{"num_hidden_layers": 11, "hidden_size": 640, "num_attention_heads": 10, "num_key_value_heads": 10, "head_dim": 64, "intermediate_size": 1280, "vocab_size": 24986, "hidden_act": "swiglu", "norm": "rmsnorm", "norm_place": "pre", "norm_eps": 1e-05, "positions": "rope", "rope_theta": 1020.0, "rope_fraction": 0.5, "qk_norm": true, "attn_scale": 0.193, "bias": "none", "tie_word_embeddings": false, "parallel_block": false, "extras": ["local attention windows", "gated attention", "exclusive self-attention", "normalized values"], "init": "uniform", "init_std_qkv": 0.0239, "init_std_o": 0.0051, "init_std_up": 0.0239, "init_std_down": 0.0051, "optimizer": "muon_variant", "learning_rate": 0.0108, "beta1": 0.93, "weight_decay": 0.031, "lr_head": 0.00504, "warmup_steps": 0, "schedule": "wsd", "decay_fraction": 0.918, "decay_shape": "linear", "final_lr_fraction": 0.1, "batch_tokens": 131072, "max_seq_len": 4096, "doc_mask": true, "train_tokens": 837900000, "max_steps": 6393, "dataset": "wikipedia_en"}
Each number is 128 + 32 x the weight over its row's rms, rounded and kept within 0 to 255. Layers, rows and columns count from 0. Numbers have three digits each. The size before them is the row's rms in percent of the matrix's.

# layer 4 MLP down, 640x1280, rms 0.054, rows 335-507, columns 480-559
098:145102156110150211120142155172144141189113129155136156111101117116129134118136127097134155116130167134096114090047114178054153060078133093161120166120103164160148095112119142161158130074130129086145114119144124167130096114125147117096135192
103:108170074103106202164104125132128146161136079082094091103111045153143093107129133164136135073146128159117075149151074145154150145115179124144125084149170157175145140116110129051130183131106066132134128079064095207135091119155101154152180135
095:133108113182141168131112124164100177106069073146160111151110129089224140128155130160129124097115152178144150150118134094166119136131126088133088114121098122154170150133111091155099116162130160066118159124126081151123129099138120143092088183
097:148144110124142143159079158098093092157120142148196190104181137140089124217136087148092111164177150143126100140098134127175098080110147106066115168096083141152075122128076094124083130146145132117139170147153163074206144179122106145166158079
102:126127148134111129157148108117152151092119076109125113133086087145116027115159174147113107117134117141123063143098130149131146153128112067114097084163079142153118129082079143111071159171136135129156122116152091128164199174133184108155178166
099:140121114153112161119108119095145132131155104130162109088140143102117127120093115091067205142087123167143156145110096119136135123108138155150170127159142160031106122076182161142168189128167143121102100128117137119082142135175166114130175191
098:130091137115190067146200099082137124122144071088162097148133141127057148141134091154101121164121112117103062101123186139138141093175136118074100154139142032127096149194052117170179129110163125093209140189097135116074207166159111127101114129
100:111134088141134158131146124103112122115184093127155160140109165155082122072128100147118036149157090126115134130117115107169139083121139220126146100116117126174056145129111178095178074133158104092102181103217099169055134122101119121152142097
096:106075092127169066107165106195092150138171162133176063207139213128137114137128111105195144184065105129144159131096125147116096134117072109121177134076188152060127147167164151111090013141155113160123122157203128106120154118141185165149191124
097:128118088166117182123097119097100175120148076174104128126134126116115069121153077068200143151157130156220103153123110132143118118108176096164093132108137144174143188149086104149180155121124112110110116187148100112115136119146080128182112113
099:129103111117066172090112187116168130117148095097129193119151103101079161180113137150120173159151116136143098099101134163109086130122111180125111112094091157186100109121184096087132159150071158136099143169088141119137134192150122138129097173
099:178077180120103090100131143138134128099108106089094099112112140108125189028135113150082095144121138179147139152150119181152077090146071151109077163120136109096104132105098154179146111127090121134120121111144156138112135087099105109172109100
101:121112156091132108150163097109126122115103111129147116147180148113063121188150129145134117175093121152128160154109118082117142084153113165164132093115139088070153107140216147108171136091089114112112149141093124110136160104142130144087167173
097:117130175145150114096143097141177096143110092067149159203157120113103143114128140083114154113085158116134101103050102091171111123105109139154138094037124138199147176105154080106139103143148164137172136117103105170125171114129149169153171152
102:129155145081117112166186175165119132110132110108135098110143141117088068127098134143061137112100144087151162169154119124155165090097052104151176097130099139169149122100071112096118095105145146155136104238138106151052095138088076078071098119
104:126107102085184123128155086174127150096141141146127180121146138082082143141183140129112105102156101184149097124121074108125178120139170111175162106091147092126167158173066145087155172116174120117113169122131124114162154104113189143143153125
100:103084159081100127131118150088176106128188152091122075130115133119144142125118086088141196174165115110088110097123120160074113121114125129134137169152125135120139100132098094134152132094169154140135143115093109180103137095088103139173126152
100:131100147145133149093052127175139187158146134163183156074148116113185113078090137189143117098151153156104141150138133113076134064109109125131097109116108158104126172133126149100154133112126103099113113042158176098118043145191139207114085133
099:146141070137082146085101153119099087123091173124142135130114179175085092122130043115138136104117106118203121138144098144178147177092102131135084154144201135115130107122110092094114083157114099116139095106141087094089108188153156150163145094
097:135083107117158134140099113145089118075103185057130166096097122137108164157113157150148137121114098101087074147124075123099135154089142104154126112067138091145118139123143070128088081161100155155125140145136160218078084145098132098150165175
102:145131127156137099128125118074137178125100110105142093180204110154081114125134092111027185074147155114117092153123085137134097127110153107157112112109138072170175070144130142140158111112086122128118116113175104146120167084120122074100131162
102:099116125180165134074094116099131162112179139142173118098145061084075151083121154107131138097083112094088090123099120132148100121100139159141113121125123053112120107120116183142052104114121183144160097187105142076111145129100072132088127121
104:133128146125119096179158105128153087128112136137173114167128114122143094115060135137104098166088134102168083117090152101166145128126111136117160107094138143134105171155088120174065125147119172103119128113129104046117144100142121085131152124
098:153063130122156074161161132091106156125141145129109082162099124115126117044154099064104125137117160137073176149072137165066197114147176128123107085152136090097153112117118090110149142137104151147199112135123136131144115143113066155119084136
101:164145153158104117090101151132139132131173215098104157127126181122185115077116111145113194129133117153150120171172109091136154159100113174161176132106147063051158168099111091113168119166126093079185193092186161121113155110082097114113122106
099:072059090116124178178140174107157113152147141126102129108110106149163104055096130135126112116073117167088201129118139138133085161135175158133102102121114184150130147097121144178216133145189126127127094126147097142118113097181082153119100149
101:058120123122141125180124093154125112123118179147041150163149118135110137089102047162110154103105156070153183172134178145107135156123115092189092100201094151168128101154082110153075100133120171179149147153127112164178049105088116165140074089
100:121153148205137127089127099134086166128108154113127150104167130057166167133123141104180176072149100117123097156107110160199175201077133086145165169148154191100127165135202173098143079118143127070102187150112163053140108076138159137111128131
104:099194066103102119128107145152158151139095043133099165095091105143157143079105101113166136114117101117087134149088165144141095155121148119146094121114154061122028153115133146161105142151143127149121152121119075044159124150109107196150110068
104:165142124158097112105116122120099127145159141121046135075116108097099161047087060187153077143158143072075133114101147171133138146135116070118124117099132135136083069181113155181135122131159105158077133050018181156150160133090161192062144126
099:126094169083179081152172117139116146074089168087091165154136119097110155058161080165146117106167141116072158100156112063138151144120145181101173098120106120156100091124122169076051113135203094100106113109095114136129072107177132189127140103
101:139104115161125106095073108115081154185057057155176145152114131106136173128142161067119128075157180161146134091156170149120120126176160101142186130148107124122152105126141163125035065085158166059119102146089150154146084158131104098144142111
100:212126125155155158102140089097130136216114103139085121073116183114089110154127121075110093126113094147132169123120174159153170156147125114116145142126167150106190133137129188180126077141148163132159120134134106064165101188090111072125121107
101:128122126150107081153071127146116085191124161149128091147136142154094094089156147151189083173163134104090162113141093180103121152138076128118161111108109108117201117062087114135142132182097126118169166151161154085129102171124155120024120114
100:126157095057087140145118182148125123124078148138065124098132124134126118098108090118184133145105132127138115098144089157152129147121111145088149106119113136100149118193104124128153110126104120148158097154177104138092136115131099093119152052
099:161121220135132090113112129124172153135145144150202154135141161160145143092114137178149153130178094095157100116125128195131130104097110082149140169154146127172133152141112066118138067083133146062080170183082149139099146149184129128109118121
096:122070047131132118089101132125134149163096134196062128098106139099114160155142093123137161167167120138048125141132081124161176111184096083119091166082102097130181123152109120126128133091101083078132129125074093128057106162133100075087120080
101:137103142111146131137148097117123151099159042121128179096134094128117096140138142193114089127128167168082158119026120121114165176087107149111148127127104135110085072117147118076148175158057146156112107089072161117141131126147087086127052086
099:085152102134147129147145124118132092175174166133114184110122171108161172138139123164145070079131133169115137151067160203146112079083100152128167066101139109164082121159081105148116178159152167119099137119156137105144172131156179130119165130
107:136126109129046094089147111124196151119062056152087115115129126137169136149125103131104150129120114100133167125111078132141136088142140068126153135126108088116093117164161163154088115117155169137094164073191060162140133108140120177117071094
098:072169130133101075119171129153121101156174098181163136139161154146128106062138151114096166118143120126131110128155163110156174138087118102089128083140142142150149156147124102152170152080089111148127061183150102105119162157097153112176111142
099:142130115150084142079106132120120130155124125158116224119192130151179102147165147121153107125145095164144071118161126118155113130140180089149114141066090151124155187118135210114208090136144143141077161108109128123182133114109132101089102095
095:115127108111140146172178115147095131077141097150134164195133139113110096136159118080131140103149130127094095087128119145166115103102139134172090091103101121123116073087089136131136100067109125195121145106185141114102164120116121118146121084
102:153172077108107117124084143104161151080127142095104225104126170143143142060130088141119129138141127101165101133057121105169115155078110129143148135089141140086188104153151152120128134128161124087136177167135114108188180081103145154092128161
099:139127131199087160089066154080142110150157131159143064112117193149153145083184153089150074138155147131155097120125157143122080106173169100184163115141165168160127067127194143085114118108083188139152193144111162187192126107152011160134190110
105:154083160102105136146105047139163082175183130151070232139140161154177103105178120113091182169074094168122121118115123106110137186103085160122103065121144140153112116129118084131197138132106109097155100121123096074183162126121119134139105137
103:140147187133170151098130171155128110055110097105116141113095127140108152164132111147100117119155096075072104128163157130058083089156100121116113129115093153071144138160121133128112117145133142147167110117160170117146165078108106094083121149
101:075116151134060181158129112088161156144106140117087183174118126095167157144079135112128089154078099122153122071117119177138116120118145170120166061195092120155094103092219174098124142056079155131170119102149118125106085116129089155139185150
100:105124179119092167119117111128176123099129112101183083157134194145132132118146106160085115109097142126067142095117111140051126074138077165110099186110167187115161137161113133127193153117135103129114114128139160159141147081069110158181153116
102:137130117132134149186175130113133135158125122132181167102144155096163098128092073106163090124132123101143122157154196068145150151109125106109111060146131143173195126097144131066163099146113137104152149147162094106150074161150159097145114097
095:140122144140154040159079117131161097143168134152177111168132078118177145068139149130150171097087114147062105103102133116157205161088141139048122134116141089054129088113145160168118109115160138139148134091140139148125154128071102128101089127
101:184161130158113126187105102117122174203162082118133111136044157119114109091129149108175150079104147157132187170134158054086134141109129181130100107134111106149176127115115157119109132141109119198100095107128152149133121142161091100087113151
104:125128113132138149126104139137147116152088115092154117133110082124064127122109122179154117086126166124130095127093107176116124117141144138138100153164098160129151229155116130183140124128156125165139132135141132184119083100085145095175146150
101:096159149101112172146108130150067153147112111153122121102158166122102158142127121126124120090090127141135115135116131113164120087182103064140114168176118148138143123074153134127161177176141123111196171178117165135112180085154172172168113138
098:096173146148160146158102178113111123043096187153133141143090088145121068159134175081131154151111143112197118160109147176114181129143128083082132092129170147088141161142140153093139144165151128182120116130113089064129157176145101125116240178
097:096182134125192104191123162107136130100115123106166187201165139180092165143155103080166147118107040170124109104134035075109155123123168109141138104159126101110170114136095105095142091173151122164106094077111098130050161080139065156104112172
098:078080114125095140146108115118154108070111142113156107120189149156039135124087084164164128071133137137096126159172145162104125093137144122130134073114084174173082163081130137148130175130157112143119153125086130087140137161141181126124136116
096:168098116169114102128122093123165154123097109140125091124118085102100183095163143182069178133094142167105119157121146169181086129095139138104128098113142162090122125174142132177136080069172093113140124129172121141110137137096122092069118179
098:032122070163150127106063209130161116099065189156134036105104148139126110151092129164097089116125136155072150098139163202163165123196138130183113132124096158109122120084049149113126109112135094111152192102189119109078121131168149173128137118
103:080072061181149129099123134109136141133154088086111144081115135110091193119135102161134140120125111124093136124116155167143105123183105121126064131132098115147134156118115123142125146128115161085079169096113134148137148095081169065073120096
101:158165131108122166092175079088190104096081189116071129130068156130139190101117142137117147113124127117105143171125128103172126119109062110128168115099124126141142155181122089122178133101128149132080140136150117142126169047131132156140155144
099:092109153155124113114135117089112082111150133138080133128137143124131195181147123094152130100061176110145144153130123107156088137169099109106130098125115101085135109084115199090100207173165143129122110093151103082196167154123125146123142152
097:125108019085110138125143067166111120117145136110064080119052098159164123120125142141127105157152121095139161144120103113157125136085141114200200186094097144113110153192082171102114117097080138111089171149079085169161094143095125118104112086
101:067025105134140119087124132106190136096089113159163127135113181093120145157126081172136148138133145122139099119111152152124089186127111135136122096128159188158124161093157097181124127088180136075142127139134178132172110095155128110092118118
102:122090104103154125176091166183107108189085132103138099116121190129175108109115157133209091084129052121040146131119065146130164142146116117214126133149128102121102086107171093086094151230126135136066145063095059103125154125147140154145147136
101:074137118058201130126138106135111123110139130082170081151166090124153057142148165154119151107098113120135117135147131106121127146117102146136124090092112150121108123095154150174123124145118094136078157150143144100144130105110088187143070154
104:112140190128145111106173106055170186122135127139102064115138132116124199117122151131121107105114095116116131095153139097133166156153122147099092102115119114103130102075150124161126132179136084196083070088164165113103100210108175118145152141
104:081143144121148100042142149153126141085160093076115164127110089103120138085143127132083089111142131163139098126100102116143105138100058185074164116102107142119111104104156108125125155089140104143164171155170167109108118150113102171126121148
098:120145092167118150134089071105165079093107120083072114098135178130125121103099118207074147125106120089105168156068129155132121132122110110166145145159096097155098104160140099152128126142065156070124111164134146188108116138143099211129084128
102:153089046074120112133156119141181144128088147175144156130200091147124135152116120146135087106144155118069105091092151170054165130090180107136114077137112103173114110122086172146163146155136049125108165138071151137098094208113104104127083122
099:134157144134160101096115108111117125101123100151099169116142075146088062116107088118157127095163189111155132162096123130087172046107103096119057152065148134136141113073126175087106136153091161140164101098122136150136153165120109171147085160
101:103161145130158172140128167135159080123112122156189098109171170098135173097072098109164141104181204115115129189147101136066108164084084132098107078108067071154189106139155111067169147067176096126171132111161107177094122118113108089136141130
100:082194165119131116120159123190087089103133151156076135098167103160140164079084096104101171120078139113107139109140122149160046125180112188095123155134120072171139173143090145138159088089066055129110113130097105164152144190090119192143059110
099:149134099097167177076147138109055074101099098100114094150114135117174135126103104125127178088097111095155152160128063153096111233075063131141134120130100130144114109166126130125134147097136118125110131179124169147108107155117135164142146112
099:091139105140099140124112131126143124058136105147145129156165134134099112120193154118132041167133206065107140108075140143175162091119122161148137098060123132082131143141161147161074123165085188127084063119110115118149153127139092134117115140
098:090121123118130097080175145105098140179134041144161075133133133238104180128199191123136179104090162130105139157100153145150072116144127073151127173086104163143118186125163107179093146137137141170129137183139129080070118151156156128104126142
098:108133167136195149104152109219109074111158120142192155156126117178120080148120142132114083109069152112078114095096136101138086096139137098140186230154140149105073072117103124190113169128115157152134158135140137181115133078141147129132136096
100:136140130113102092124166179164191132171122117138118092109112067141109109127137157125131149110130178167164127061171123105112111139045110020137134142177151175134110151141110153155135084159127137096119144142144151141093115158094117168063138074
098:101125149109097056112142132099133082163153115152135170078096170080087194124136097129116115067138107151077122099086112110102164168178094128097078080129131095114156135096152145107154117110088117103212040151133120130120135158086124161119117151
100:137116095096181108153077149142158162088100135171104153117085084125099142153156148175186125103081128177113113128137132101153133109105061097159117146104169135093165116161078146127098096119118161121102203094074129185066137175176150100078050089
096:127089107120102186177135112112146137165113108122095109119081106110174084110178122169142127151056166114097170138119130114160168051161188144181204101116138169190106110088138120218145097116153111151132116142103134097125137145096128092163057136
095:138137117138102074180127137134169102129177147164157097152154117130161025154052150162141116129110065129142147082135077097079078090143116101131111054089121102090104138144089122164189101123077114100122133100126119107151084127100166108179150077
099:143063102174155094121149098145161113115131122120078145146171150133127155183158159163128102174236102110166162168168151132111142167077138134091124185065144163127085152139170137206122098119122176127198135195115111140092118154097106169128131125
096:145107107109137159165116095146107120083117138152096150064140189118144142110136142082179143187151113058128145117088151084143091099147113130084143126185154148192107216107112107147121142173168059127175105094149131153127133143145139142135103109
101:101113127184101077130145145136124122143102161119081101171156153108166174131127175127162103091097113142090189112096111082120129132163154098118144140110143076137119035064071153126126132120170139102140112075146067154164173055134114176184180080
101:158142104152158103156127102124121148138138153140091094105153112110086148120094126119159136068103087070100112111137120162101109119098160152106140092156134102117126148098087123097105151143136127071120147097113061137112121158120109106131078072
101:094111138178071149063142103140147151152163140193146213180135095135105100124158176087112113148147187100146163115143160150124170111154210116087115157109209169166146111127081132149136115159093127147150177097095167158144083166159167133151120117
099:092093175191134179104115142166105159105091140101143184142148120171156106206150194154175126203154141122058119138093128089081110100161061130070080115151108186119108119155082194117141110039122150149137093092094122116090077127101122109102110028
101:086142106123105098188093122108122138089152160124105154134167118155168093105150144157146146161154095135083159120077075169138124128123111166154110127098159103137119050114097124087100151182140105154122124113166163141134128074143120042161227152
094:165129126116164130153131123104058152078148103187101077162155142112122094074147033190080056087112112146146171146141101105188121087096093125110123173173094121178130148202135130138157135077062126182168144078099122161136161158106104106111089106
097:131132178125129125168145133119181112102125115173203125107155153163118088135084085130211141081119120116168113140104155125178155096166153138180174084139132141173147114136101096102175142168127101165149083110107176084147144213094215146125127158
095:112085085077087128119105140166133043095136073114101113098158193088113150086100026135082098097073106153116195125123164127156140075100112117054092084138075144189105139159124099162114165169133142170107110129084138095164127142166165102116110110
097:137151102125101108125133099082109094194149151120098107111145166141127126195096126135165131125136111153160091083123121142158059091106121131217113168156146158234142161111171210112133076205127176070156126173103126131093109155101157113103158153
099:086184141167104145107171095038129135068115082174153131094171175149122161149140160192182127104152118075062096153086174146133127170043131069092079146137094119198112175151107170128140186076111124212165103118128126102144089156179170157169098115
096:098158121133135110127159195106085098110124151171146088110110156144142131082131135179158187089066141103103161165142114048137118144129125214081134123126136103125194115062140171154101117125179136134110115085103139162183107113151174114136195190
100:094139195124128154109122135109147142100145171127082183101157153107164101173093151100140101188152086121098077109202161138112149149100037123121122126140148143156077155128132152108195081126121101174130059104127090145123141140081145133170122115
097:145137096082152187131098128177136113176139112161157085146121137130135122112184103161094166127126077166153149147087100151101147072128094128132139137117082049055133113108149118067095145150160136155120131173122059135122145074125111104145179157
099:132131082136121133094079114096131162151188153191072159116181185097128112162126110163125127130167106112132110092129166145120122097184090103136118149118064138170219101213086179105133135110163200063166111108127179120115165143138075170133166107
103:131161204152130099100154165103113168122110161155111137139074133115099077167111130130189130151173177139078103097143129077125147121155118080153212182115120150143159137118068076129153146147191118096149153149136128071128095085138162170062154111
097:149112151156189108160180131182088173162147139116142128084124162130127121090132127125110118131133109110127095190153155083149132104134092126124094151116100074188114099164189132128074116119103126115113151118147076159140071123117157216111069165
098:142159165086143144129086117102043165167132117150164119171103134166152145091126092187178162091145150134180146130124075108106120152146152191120173152140134148152110129157144061123093162141183085150121163137131128165126143133146161100149124078
099:177158121157104156157151122157052216129079131123112153118182134098089133143145133106174127132104151116126088099102084143144136088117147152181207113141155127115170164199080147180096062044162152194096170120106075142195139128130169118109137179
103:137194087124162126165152187139085071089129118103157098086088135100117125107152137118060116132146145148162099177135099134169128141148207176169123156102121125144164084117102083133066146122118145200132100090110157082143148113143164180123162148
098:177154122139080061091148146129101137156167105066091106176142140143137121107127166075128062111150147175102111152128154136128114174156081157202184123118098116121164104177084180108132098145114100142124105136090163146143045119097136187149156150
096:236160141161079163130080100119104129178113099169102184114121105083121139109206198111157113163124094122124117186148118157076161118142135119126160129111091187112143162067060138132106111142157139130121111174128092109080150114106090116164164112
096:141164115050111110113084113104128147156190183147127158067118175112146096123149100096150150127105124101097141109121097172097075093117119149139114106120182081110098152123045076204143078126151163124121146072125088126102118107084140153111129100
100:157127139109098063101167167132187160053133166128115156181097146144166183137076083104200087128082178192141194112095109131121146146139140158133167149139142101133116136111128166136163122123178123103121087150135143131083152087104119163126099164
098:130108171085127162105090122122121207113095169141081094193135119075103126121184136147176133122135161133114162194059108036060091128120160141144143155092130136123089056073073056132167104146108110164151127151185080131131112087175157080194133126
099:094085100096136091177121133128074091116180158154135157171140103141097108070085132131111155113186093091075167133185103143061195121212135180129110169134194034156150134124182069134170165140185151134107136149103129146110109138172178108186119152
103:085124122091140128094165146098174081161133147119142112150155082160105060157129173153134128159139043078092161124100137109152165132084102139122128103124127128177186136094061142091137140090113105111131147097117134160124136118157139076112098098
100:167135123100114116151173121070074098144127138138164099133144187165161111119137075122076136131091143124060128124179168119170136112111132097133114096137165087114117152139109097165093066115131112124115124078109192116131110126146160192167124206
100:117173146114101149147148111173078117045100155109120042133155028123108169173113128145156184146091117148092140136117134138135080122082134234141093157116158186152202142118129178117117130131155145107165098111147123105143125115141152108111140080
098:148126081073144134164135061089144118114099107096112077145139113143154216118138123163087103129141157109109109124088135161121131180166191124129139182089129095176117160161145101116135125129168089126064175137147138142136130136136089144091139167
096:154106088157078086104104172150178141159099123104102191100164086117120118161137137108066129118098109107188159109131102131151088182125169129173082177112126138097125172142160143095143088082117154108146149071143067174100076120180104106143101065
099:114115140132107087137176129103138025167135115117140120123189151102175121137112106163141094137116127123134135138079146145126091111145110083104142156145114101134123105099170142145179105121094152157161149127179071095083115063127107104168149168
099:076170104141129155149135123145108187127145099114133174155081125051105096154127114165117175126169121115156133083123162155136119029126149059142157127200112098169114166152141142094131153166142114153147120152081123151118135084113117117127117128
097:039126177144165096155098161087094140111191171101144105110160150161114073150159075101145130163125122107141159138165118123097138174228113148125143138147128146131071128139086165133160148150092097190104106113098146098155111133107135117074167140
098:170115164140130129109103119117129188054110141153144136099119129105128161147126102153183129114162070115129215118125139124182136141122086111076125120108106165100098160155148101131148129178122097054144144167188144094151188147160098169090127172
101:087152150135156075167102109086169127150133099143164170144154150123140078125115090183128168098127173082168067070151119167118150121114114106089138151121128124168130164138185143108119088118095137091078108165160151115102040114131124056089114184
102:159131086133097119128187163077128132115142164046142098108144144156081170140148140127158110118118119162119140165144137066102102187126138116157131132191153093093090137104159141092078105175110152161120136173154131116128119159139141174101176081
097:094165113118091120147144145112173127096136052122131188148127096134095066191121129161124184143161083079147156123107110094173126183142148132151156086091149132129131145140161080208136131144142127109082162177083180113070099162147136136088094083
100:149177136134130137111103098149081169115111097124154175082153141123147114095120053136109166130179171096123099107112155206134135117080111133123164077104097128179151145148146116115125173143141161114113085110104119120097128134167144213119082088
102:081153137098062154091162103122117132137140188124109150150134122136101118142126151148102221094075108131153154090139145121162118100125126145143137039139072157113133158148070139197171146133130101113140110176072075142100126124153104130186155169
100:102116105127119156093137106145117119108139123132139183093127138150132115110126172153131096095142125095057186135106178151121139114157176138069089149170083126109161115157151098133125104144091115139176137130121099120130101173135100092100166152
101:122138171224085210126116131163177137147146121159177143144112132112142099128154105131124091142110152114124117136115093134146139108136156118106087138136109135166134141116139124089170117188080160082108161034155117103147143123167124142121099119
098:163165120158151195104132180095124173148102136113127072167095159131139091111118143108170140131113112148150168123140143113113126086104134165120091127127172142129146136157178101109152085160125134173178134081099134128102110143167166098044166164
101:105103101079242112122137191115136077106105070130060115124117084127158063078119139128121133115154032134072091069156149162052130152150133159146086151175104081156089198137135131110124087103156120119148093091142099093089166140080153117110165101
102:140147095195071130159133141127140150149082097126232127199134119102135087147143105185122143124131121120114101092098140082161154144114067167106066190138176097156142128095096167134121163138100128158098126111168114108153107137093093128107121164
102:121163181128139174102161175122168108157131068099151103148114103114051163139115118124089160102131184152087131076126064110187138132117188121186143138133154177082141115108166166139097113147125128199150125180106163099135128100094116123074099132
098:103177116163133101128155166110160115145090145155113187156082052168123100153083077156152096127106126125070188204149138129103175097143097152155135119092200152115165181144142171089165091064132104140068090122140089120191112116127129071117062133
101:091193097078138103130133147135171162134113159178109151051105128080160115134083078109112104067177142169142139110127172180151118118093110112122134158097088134132187067132126144118110122091128095089105112091149119108062077077160128101081103135
097:186202143087113139173107124139100055085124109165187152160179160104126139110141136071041092096157124090145066160171181091098092137163088128139118162097176080128116159127119099190103102138081126189122159150176124136081122114107152112138131162
098:080116132171173125135140078099152156149142167143110094141111109135115093169170092114111144169076143188171150159162121109101137167145160137149154070054147159097127146127125132160122080173118121152066118112138097122155120094133155121129149147
098:130185172081015094104155048101101102103198127129096147063140121153143117105138121109112113148161114119139078113195144166061093133085143167106120099141113152133109119099162132149100125148151073137111130137136122072055106123145137129197144139
100:148125128133084128129096158142163089084113148141114166157082182155033179150146128126102136090075108140132125104192141081131098157106109142133114101123164077159113129195091136106083103141144144113106124118134125136130205132167153147131099112
101:124117128132229095154106173142116108105144118114142062164178121128122118162117145142107197153159190089084105183066123131143089104159164120123121111170126133120162114128165114110179057178158137130114110096169113117113136108088130132130148134
102:146116082140163134125143052148163168176166116127113123101171114156089126158139102127146103107107144075124190104072128093117164123152142094068151140176133130098126114158106178163143123174125137102135092133183122084115073142152119106156168136
104:150126081179128098065149171149170143097105143142084119103112116110077156144132154110131182154100124143099136091122171145137164127157088166130179114129111093149101084085183106154084126148124087139159104157154147151144169109176152154130101182
096:132104099134098130145153142117153174091150156121068110118100152167084104188172125117161149136137100135161108105113160110155157071080152147043132087170119175173120092192136127137134118159153141079179072145138175158140102084154146081153158182
101:115180146211098161125103106147125136124101127068181115122116116134095144179105113123134162084129142167140164133095152069150189143136147136122164126111138107116083119122138128057133150127127157081098137076154135141103062134137122157144092188
095:159112131048144102119097179102129111119161118171053156135093122152112117091149092094113133108101133122128161111107107138170168111169138117121092129119130143151116159109159192131086087113109080096157108101200156123127165133143121109057123150
094:118082095071104127147053119106144054068135121109161152116138121143090145116102105143143138118107237119106155168138171101183133108078152167109159060113138111147087103186141144135102107147052129143180119142120129112155154188101128135137112088
097:090140147131110165126153102106132116155192126081127098126094116124128096157158101174119144114159161124151157138146102113112126153165116159139117104125105180097095155122097138217102094124167129121162124117143180111118104151156107152110159152
101:106145139104136052102174153123088182136149071085111148097162153112137154154109102163090111126166057172148068147206132062165147117095143141134103146111165100154122101180172148101122192134104124116130121116175107074130158111118113187131154095
098:147097159130109135108108113118153143118144069151119149172163120093140105148165163119092177079187096121161073192139134158115143161103144137138087123131129132147118104145077172152151144124113102087085123136149121098159134189104109082147139102
096:047144139125162122098103153164144098144187128165049180079121142168106166135104209117192135151155096107107075097147116081140124131119199171140136087158151073100135113138115181120137138119096128160143166101120124144190102094149135132133174115
100:101138106157143192157108088152152116102181098116066100173118133139116145094128137139085080110062202094081109116022135142156211091130091150104135168129149166114056141134128056133095136130101079158198131133132165098084085136094130109090051128
099:104060158091135122112129062136114115137101093151140117151151074116098175147108147075180133131117138135109073108126156095117090158037076137167158093160110115165137131101211187104154157163110101137132146134185127210103174215107062126157181151
096:109109086113127158111101106176109166156139068147133143121105155114102143079128111111086094127124118101101147135131088153132119163168173078139150121158097116198116173155133127091155155139141113134095090088103119137166117181125101144115177101
101:106116129039131110124130147095091152123116109123139145164148134139119091080071188130107128130133084111159099105151124088149115177111157191155105177169129113121116179129092142106201113155064128078090124190116110144097142085092179082155076104
143:107163135139122128147092113116133140176130075116119127076126134093151123090071155138087081120102099082167119156158126101125108108163119137117084086108104139175113119135126155164117169180131157169120112153172146095133112154156106197087156147
096:088096199154155200139098113163114085116182150130116120157099120090091144158141148130185143099088161132137108088116125105096139130081147046085083176138130122121165150096186147110142191156112144179127118136140175048159114050094075122101078172
100:191094145091100144114139131079148152138080138118145136102135126145137146128084058180150134186120078177126117089120114156123114139143101120149123123140115080194135126154131085166078109144128113088156107124127149164080152123167143118137150171
097:127136111176137117112112135153092097120094104128138113073132131142123131097179140112157136100164138095100164153183121101098159148130109073119145140130107185146115096101078168139121109120141151167133135153094153086167125153141142090100163209
098:078102092138141138135132070123124106121088130086193145080155116142126111100100094153178147152138098046114160092119081109101098124122120131144177126092131179105128172126108230116110157056115062103131107099096133164126127105105126077096074092
098:123113150071130109121141138112152096184135172124148088147110149136134103137139200134090129175069162139126136107136112142138160088130118112142093137117156157079095164133133053126131140154146109197096129134081134105149113117124119143103142154
099:093124181083075105120107121143126013143128101060204178098116171149121095164132082143125106145158091149079084130103146158077115142146134095166205136151159119094135214096130143181102083162133169129067114120169125172120086107098101062166099117
105:062123125136139164154100124099155157129120119106139117116140092192098106178148139110106142170120152098106141102117134097084146093116116118135091145092125231114129168105151123124087148116133094147111119124125117138131189165128114105137138120
095:148116101121137115156146118116155143140148145077074173135141113139126073135134146057131113103180121128100115114094142143119126120094066170150130148140127090085073148090180108119183095155174106098117130103186129128104145201056134089150148099
104:095112194105045176082210209115167134169150124120076201081104089091085133103112157087163164225255107127100097078122167149118145147101138102141132132106118115068137140146182160126093150112162114119165122166110147163185135100139136097162091138
103:101128072074088098134176042117105130163127142086138103138107142148164089146149129100093098112162142069157080088117154170124088176125071142160182148135125063149134084190095107107080115081109122077098083097183109149113148126106123184112091103
103:139133123129116152106133066152077187159134110103194095126180132116128111110142122148129127114075095092116112136186125146082129129158102142102124088112158137101171130194153153183148053121129134093125142142087168093135053181142099182106054141
097:175090142123106080091109131123105088116159164136105168141199130106167161116153088170110144177134131126142132121214086135110139136178114112064108112142097177170147090138160100136167107061067102125098184132128081140119114164105127153122131080
102:114116117128160094138114168170123085146134117104118090149197138095169084110105141131087166142122125140206150122140082179073131163090102162169080131104134093169156098170140165118115164158097064085111106109150093090176143131096095149120182122
100:137174110125124125090153106139113112135138113178137083114133108157110120108112107182136150129110111133186084151151118115111118097094081154127177176102127083116106132149135130179119149090113179110117114082125101145131127105126099048121109067
099:086132095127130125207123141106160126105100049136141064151063175175181126146115070093091125143072177107166107102163141150144120087113101109159135115118095092110141226125115110130144079152115123153107072148133122128092109096122161109127148201
098:097129086042162127097095119160050174153097134125123171090108117120111114138138139140116123156170109150079066089144149113131074144100127176119124123168125138147207140112188148094121164170106147167144157129148097092193122153112112176170096107
100:032178114144214117160111147152101118174149204121123137056163107101135094117111048120158074142112103149118092101130113044107153156164118194087103134137143142189131165139131142143172183124108180093114164115079193112105104150152093134125147137
102:159157154126139135136098095091081076085131178148126119142070092093123168129123149114168110080122103139135208088126139126158135156181144150220121114161154133126135174100146167103077171128134122082180135130149113109112113053118156133112149062
100:074139150113190109075165183121122153133145159111090152123146128133163128108150072134096133110108178139050091127117135203082131169136112123114145167153090122077132161090072112075157136134135122137073096127136112123110140132076198105168156112
102:064167146114197136133196139128121095177108166076124131118110093136187108089102121214114107139173159061119150114100058105112193152087084085133102161174101156165122098137152127127099117159085081118228115126132150114140127140094095180117076067
099:038112139151137154113158161125154094167136070144133123125162105151148154153165141194158155152137093085139072165099104173137065134148131153091114078168107185138151145135135110128117128097105156165102146123130156140166140159127134145135131100
097:157159095082094127124176094147115170093144089156099157073157125157088158061134142142107154189170096102065116140120141092091111075141106150102157126128142122154139089137056131113134133156151156121166136133062122127171131115173132120141175153